From a checkpoint of a small transformer trained on Wikipedia: 9 layers, 59.2M parameters.
Each number is 500 + 40 x the weight over its row's rms, rounded and kept within 0 to 999. Layers, rows and columns count from 0. Numbers have three digits each. The size before them is the row's rms in percent of the matrix's.

# layer 5 MLP gate, 1344x512, rms 0.0894, rows 1268-1284, columns 256-383
103:493484570480570477448524552486539543507480550548537522470536492485471582531586515542469428483484451565501571483521526498503493466565533443458439477528457471476478578523417497503561496447468565531457511522431528564489510506584492465552491518529514493562494560466543570603544482466514435514432422546571458448574470571458524414483477513486436470488493527405519486509487528498439512576566
108:459529475526484495517453555533606493562462543482493569550436544495491501454459501473414495524468523528524540464531544563458509453480472465515498488494464488569483496604459560469497481503454590491548519529440488536528549429511526464483499490484448519474512517588447472478471473410502435461463536426558521499406463459464501520498421554492459514486513438481475468526490495495500492510539
104:550492481446507490445534510426488488495515535565558499531476524470581483465483507505450517487527517496486490480478529506558527504554467544492541460482554578529493585537476447468518499530489507459478466501452469524399568454484469521443538476479447536474541501504476550482486390472490523391532548467418470534498505488469606523499520425512557550466560541490451478504499520516509497487441
092:535505501503455472525419527478562496505467459469524472516440523573516530481506445490500545529504478519486469546410585427408513526477432510416432587516504486514486505513491510536553508439461446445497529561521547514453460552446496474473465513554528467530538541528531502542435526482585523502476507447515465567492465543462471481445546481569522478502523488509483423466511488529449501517504
106:541482485448518478541494554517486509486417508481490485507535517433575470460590487425479480531491506567502484466480548447513458502522477446463497507509468523517453487524523542535426463573516513537509565495505527461489482463389487413503514463473514493416539461537550479503533435530514483516499545563524441538517493481524557479536530511495504477462504519500451487540488479484567520527504
099:485548542515493496495572531514472498574517523504518463497517557456535544540522474529626504506424472501473538498516431525473471470516481503515491519527483565582514533483480414554417525522482525502496586524565516522539516476532480432476527458532477523491466528489550486540466416501525542490550517513568483474505459488500503494464529472538514528458498422513499515386466516540520528483571
107:489519573526484508502528413478481503528492510496517544552575510462508482493511575487493567526550509502480486541514544424532425502499535484505531525527544504480471442505460554498458434550535490466420510477519580514462456530501414485474535473526471522455499438566483483456453363502557434504529470515484483495420440536521396507562605500508444501481524442517494508475539458549523503488495
100:569486498486555471544491532502461494485418545514615512482556546455539512474520480535499413485516518538562488548523493543512458503471522476481556540571531517509477467485510411466479479486507453515531470477469436487508542581477467465571530483481512404465463503439467494458536479474498522525493549489493510466508475413512524441539433455498474552512469467560495527451452458461506485564538
099:500516523437447558489524582518470441410561495498476545480537504535452543511521474545479484429525446570582431549536390480504450398509571492543552445475517546491491450535491499517471531556449459502536551525516489516496480494552476504462505466548501533500532469530445446563465538534524488484491564458500560547542560519464532566543561427498510525559408491496492463487513469567513557503521
099:508466537489459524507517555532443537530529454493510571493477522497576561481524564495472518500506606523507495492493517414459475468508507540524479470502470495501501402509491471481473515459462516466482462554569493448503493511460510556535555558519499552474512486512498573460567530483462545429525471571528538490546494595558528473509502547503501451603557478516468497487427425485478509481557
100:490431562541502516443566507486529533511429518471514547494532486473494511579470547518400521545504423540510409503512478533467513465553505449434497500457509503414531504552595498499525518543506500513513508454496529517535446453524502518487465537497506544558550490492488531471550489542556487508456518462496448429526506527491552465579547487478509544495517431510470465520490521475569494533549
105:509461522501543472489492453576433480478473483504545522534461554495498493467504562518447532530405474495538544521497517540523535476463540430521548507555487424514577497539523528449531604535512493551467543488488505506474472426548480452497483505501594526503507499571531414498520576534565472471509475501467452443451604487493457542469493483466538526503500456546490497460534527452538514532493
079:381542481451500511447533503518488568441541522469492568472526434579486495538468487546479535523486491526492503519541484517487546532555535502481571522570553459558527587532508445500472546546429589603537506467474512525520536488500475551532501526470457524551477477457473482565474477513547462443517514482475566451518504512452531525508437519491525505521477463401586478502483497497466555490529
097:514515470504514510479470603560524478478499504451505464484406501584532446558412484524441545475482441513541513507551511496541521512436495543429495525500505484518509418496463494463497463550484487482458498483483478506510488454533515519485513472508445515522416514467530454520501616516561541441483529481479457548449487418552453537555462496498519420443492467476467490510505435546541468511493
095:482412517511496435459490470545552531465471473527526571530481519568484464506543507480496513491479521451469553531556447477473524517459501453488448501527402549457498488462479506521514510466508517468512535512422512515419527479494448492562507496445474520534478534514516491506537536484521503414488522497431531466459547516510501438506463501506474451531519429485496459522555530531548477348497
101:442489484520542510499462434504513532461504487478539551552492535561554393513454468494537504548572543507491454504479483464489507533465506443519563487438500459468515538493489503447534495521571471497534533457521469510539426489494561556457514466569569500560497470504442510484510488513532466493517442512445468534455476452431532508544574534502588562462533536483517513527493476512526475510494
096:490484513432505511523477471453506514504467473518523441500523464445551475542447469534488447507505553514500434384448505501568496560536493521487572511524533454510550539527535550488491525501461439501507496531501429452459465480504480482513495463524519475532574524367523494501480543510477507523549478513438491548463418556455481505472516514484477523532480499480433495473486470452574485507497
# layer 5 MLP up, 1344x512, rms 0.0965, rows 1268-1284, columns 256-383
101:483483441496469507596495459484476439505511504476459534537435584530498529557560460481424500458440512492530506463471463498498432560561540515508468539533528488410545512536535495495514490549456482435544375479515548478491520420527552502562477573573448552444537468464511468510519530547477513538493423473487466552482450474470511469514526417517490491441521488502550527466538507476405459543542
110:412484533517454521444466489532586528493481441497457463532467476521533530482452451500461514547559474497560564483533513513444591536513499447449472464509462539463426442444470496492508514516464557500605481520561516494515468450496471454577517546513505522476479464491519513515503504455522413434446467425524505545456551529481569408491424481537538493489500505462484475456547509529481489562511
101:547555504462481497583411489470489481485476473509443538521558497512525520501502481468511506462458499470464492588505477557428536491522470481546453514550418464532450466453538480472487512395498493508538563516535516549560558485514467589504467472565489465517431445569633578519453582491491529494531485555523484514504484464443460504527492459522469468546468606509451450513548463499486547484508
090:496534448385496486513458547454469494473515548521526500460490444469503486472472449499516488495519469581504465557427520514518588386461428522489558508501430536526495461545497489505503494486530463527504461508471531547470412441557501473567484464490464488446458470563467460463514543475453495576528556562496489479572539473447564502438488452529510514546495517574392541515532490471519543454432
106:431557483509565531525489446453500556444482440483521461501539497531510543506476545477480519527585509392514506522493501490576475556542528512500479454392471567505542478428532495480471468500514583510522526489511487479558503467559542542480515456515591448440482517526524497515502474469586524465440485509507487470500463562508549450502538527512472439523513583521438420486453500465494496488501
105:472564475479458475515450558472482589496479528517484465430487553479532504454517524490453558574546522499460555529467569516523491501476529514482482471544560480530468449518522558507509549426479466534535481559447479508493549473554496524527535463515469481504570476467485479496457531588530571517532462451465503450551451491582462507467459465515484475525429502532493522513585508594523538439571
102:524493499504467430564474544477512524473536543473517501515551523469486502536518537506549503445515483494548512483435517471482584561510451548577456499563522545629476471433530555492493609498501518521506460534529534565454471550516431459509548472529527431460506566500501458511479447466511470490481490514515476505579500506518450542537538516488528491616520563485547483532498505453535508482484
094:515524434504460495488507463480503450522485470549447493472478428498564516508518512514534553542524438488456499483474462429546495496495492510591512430432482546516478488476532473517457489481522539477431566531500538467583507513528539506468459492570514507487500488546499521563527466509537510578532497431498564522544507545467583530556493536499558479487475501471438444528434510474525450478506
099:514623537483524444535460512550491443495482508479467462452517546528462523529561413525482461490491470512498465540475544556490461516536449523456483488491484492475477488498516533498560490450504483462441534517512496512521527541528544565447439406376519518526511482497519480521549498570467515481492515473493458446504484468525469483485450429529446564519489482543551471529482523534507442494556
097:569477515455499551537415478503410508466578488586504512523440533546500432427492518416520460499441397483465541465518453536533505534511449445550473561470464428537537485540470462501509547490483528489510560503510590563483482469581517517456478492478541533511538534464456475484516562490598524433474574495480455562500490484484520468511496464522459468559515541561527468455522490506521494461514
100:461533584451420466542557460495508487557493567475438488417550463514462495567457424485504525497499436499613551436521499475501463500565563487481555524528558505530438505514599461506541503515504491505503435483545548501567467483583499503498472517544456445479511521460541471487506485575550484498449513389526406524476465547571449490551540468531513480504476499478427506513417540570547489545518
108:515495505461516597510471510577495442458409533438455474493460508553396556496487521476515495514516528497493531468500508565477507494472575460487472560531488476477476577502498483499542499483518525467514472480521494520527482465471503485525497434439504485588616567529482459463436519466533472468440439456490501511490538542519509390479457422492507504418479546563447459509565479456451521503496
085:575461469480487446473510523491546477520524514514483432517493539503488451543559446469485516548446521464469430510440599463541538465456379437546474471519523494470502415527490566436506482473503503503512468524540544516481440495450515457491486584497521560524500503564575510464554459524520547571529431413491543538503476560547425476545487470560568463529434530464421514525491464450482500473473
099:550486480511556527548510582501445523489445407527483528540520485511531552527532485487597466542506507570540473552481480466509522417460514524556501478493535492462416527509549442497481518465447508479523494512510498575523501507476482536527426521512535533449473574585525528464532540482522493497520519478494517470541476514553528487525472544378477472442541445465488478527562485496452557516504
080:520465503457490430511496534481470531483518538496521534564554603504466460498486492513463523432545544464499508471509480442486464466453546455437489473458504543482491485470497473493522512476516433558498457497459553450508477512516454521492541460491516550467547504529500444518556503464489413456434492478427490529536528562471530467515496496528493453489509538427503443475558536513597458388477
100:580468415466444469559502521479506532537491510539481469495439519496593505413524463476547567398494505506521529582556468501468491574492472506466479471551517533518520464507432541485514407507500484531492465530517476422544449563508445511524561503512444463509398498513535566477512532477526496429421520539502514528532527553523518481478532549424497529452486548542519473508498582529485509502593
093:539503496490515554539477450446430510481533523507441482404544474480513536452512530447571492549579460450489523507494524491467558480530472555539519444559539434538496529505467439451572480440483526515505495440538452530450541455432538457473449523444481435550439504483438519498487484556504579538518460488504561488602491443508496546348479513491510525477550536504433611492451436478454560557506
# layer 5 MLP down (transposed), 1344x512, rms 0.0832, rows 1268-1284, columns 256-383
100:518485448470508498499543511523439453564553472448539516564430526450593483551487528498429535579413527535511539485511460513434548502525494499459530443458475395492554482504473482567493456525556572477468431475552471593482522432491463514538528534457465486490530520463504429490509493510586460442491589481456560458511531490542520496432496458417461532553478481499497513556428581500471421530526
103:480573554519546531513444545540584505539428541502510532537552553549546527508481435507490518539545448448503485491457524532564501434528521559507510532532490527506482488512521486581536427556519513440588470499470452465498493476562558542548509468448474589495596484551501484494548494460557521536502549450518547459427477476511461502500438546414486453432536525460572451527497455450454584547500
103:422411480402509544478418464546486493524490439524494542531477456501441466421508465498504485426450434491474484432483539526517510446491470562464512459511528545429540486469546512520502497463473474426523487505487532538494511473437548502506500480518483521454539489541453470516526531520472534563494532474537415568501448484489509437458490457444589480517493496558488510521508502499442484445452
093:452521476435572461537504476497515502456452524521454421493548492531505497477493422439487443522463421537486523534525543518512462494503447494515501496529491494468467495523569569512471513473495546537481528493397505536490523553466434460530425472602471544495479480466485462479515459471543545537490484488480470560514509466439506555511530558528482497483513521528470485503505479438504442508474
106:559460461489473464449468517483505500515533497418524443468476521501495498448484493503523427487478449492490440504527567463442510477467517528443476549518512575536490542498526426513558542486462506542519459450532495516549489503502555573559490525470531500458439524503496510499487515528532479513451514469494505497446470490521519515462474565519519466494496527558519524529380516493507547513530
104:493477421528525441490525511580448574562464542550532515460479469468546460563515523503457504526463449462473537532447528543480507521531431572442497477460570512540519502504496446535506460467469500445523542494469397531513500532525512483537542501561514485504496546492460526580464505481515516532485534526529544511516470500572468580553473503488482411506585495481494475482565461532485524477516
102:451523548561480486456551505561561448465520480522567526469492551471473510518411516462463490446452512465505481508468524510480407489578435569517509494541454519500527461480518494459480536498513498565488547565560555501484491511502458426481456472434415506481448479489473566487509520531490461553534545496514532432546475599521401502509506489443503439544556504469551499555460495474504494471572
097:466499551480523468443496425477536500502533522423538425586489526499431480499478595547554512533494608451470509490503562546473576527437452572451467503460430493445504521538473518561471504534481545540563497544529580445433473464570498566448549506559506545470575497486541426451488596454439507477506465496508503426455502478481489536498477412484540519549520522440555471505507518506504467411525
101:470516510473578469497431501466475443441504483484456439538499552526522570425428485523532502486442516479584511507507451476485398458515465399582484417466422540503410501487578517578485622426532568498502486551493437477488572432473447448528533524563495513475487459544449501540481474505533560528433450519461552494520535453451496470516553528575442494504484545472474486436467525422486536481481
098:542467480467555451500467457507432415489540467492487474482539468509432474519509523475536471492462467515452474460455507514567476518542472474526481439524532473466504472476588481515532462462489542444452466518577465524473506509454494521510563423489406506482547562566514525494337467466489513515478550564502481515524376492526568512492517440454503463465573520439516552488577596434434486493479
101:479475520473447435460505488549510541478435546507441457539531502450496513440483531473486493524520483479449551408492562466526508472437485506468576432522492545548470488501513554507469585445541527411553529534522495504541594455503497517504484479429523436510548482513498525498524548519449525547492558553454532539495474453446507473536452505398461485531536478539465497552515447452468413470454
106:510602499485563519484449527516512454453513521491495521446451488478443532390450479574462513442466484461484515464559439537480521453408533541502499446585492515495493476553497436516589479514492515523480503479534490549508512443497487435473476461473516510500536552480573495526490525506569468490406416486485528492507502471467545461536501449406572500517518522514447433469473502441546520505492
082:499503517522487440437495557487547479553477541516514504577517480527554470489472514568539566434431419503523470554492495537508488441482537537475484422449485525495544475478485521508507555541508524526525474502499519581466540499431546421487453533584487502495390549561486452530480444479502489524576437464528535518511439508545400508463476431495538464537508500456471497557505549530511519407529
101:514525501479536431517565567516515504464555466501505575510523575500439524519469524554529472463464503531493430549514418562497479441560497524509495510478538503462509547545477458558483547528467575478526485502491494466539531526493505546508478488519482516395508505496504539521566503522534479473506459607479480507473596499550545444510445464474459637499557397465508493525510520460524503469488
087:520513521544551558526475483484502488543499465515471421439490400431520535491474495502476448572462453561529442449496531524541500491530486549566562511522566483544531509547529503455493518518479525446506474532520454514512502471445486505470501523521511467460453497425522525473444424552457543554511499520536498516503450458496493531480499528493528523556497482558483545502430445488475542588497
101:512483504508514474492425494532548502501531563563498524541524427545524487432459513517548476421441581577472508521497576398506458522427468500464570509458437480587533521502524505522488497635508477536508524512463552469457544576428547443513532522539485448571531508516540511483431549526426504477516492561444524459553480506430473480548494487474499513516471506504460524523584535459542439471532
097:427479460485512528498505486499484492501519480455490503495456476515466558474497457509509477530516460518492530537491457498485540537447499495547494506449472474446471496578541434457473435500548549496546530488555550519503466470529544479453538537490506493465536501587477485496614522537533490559487538491498515409553532476516455454532498429496475461509485514564480487525457542524509447509484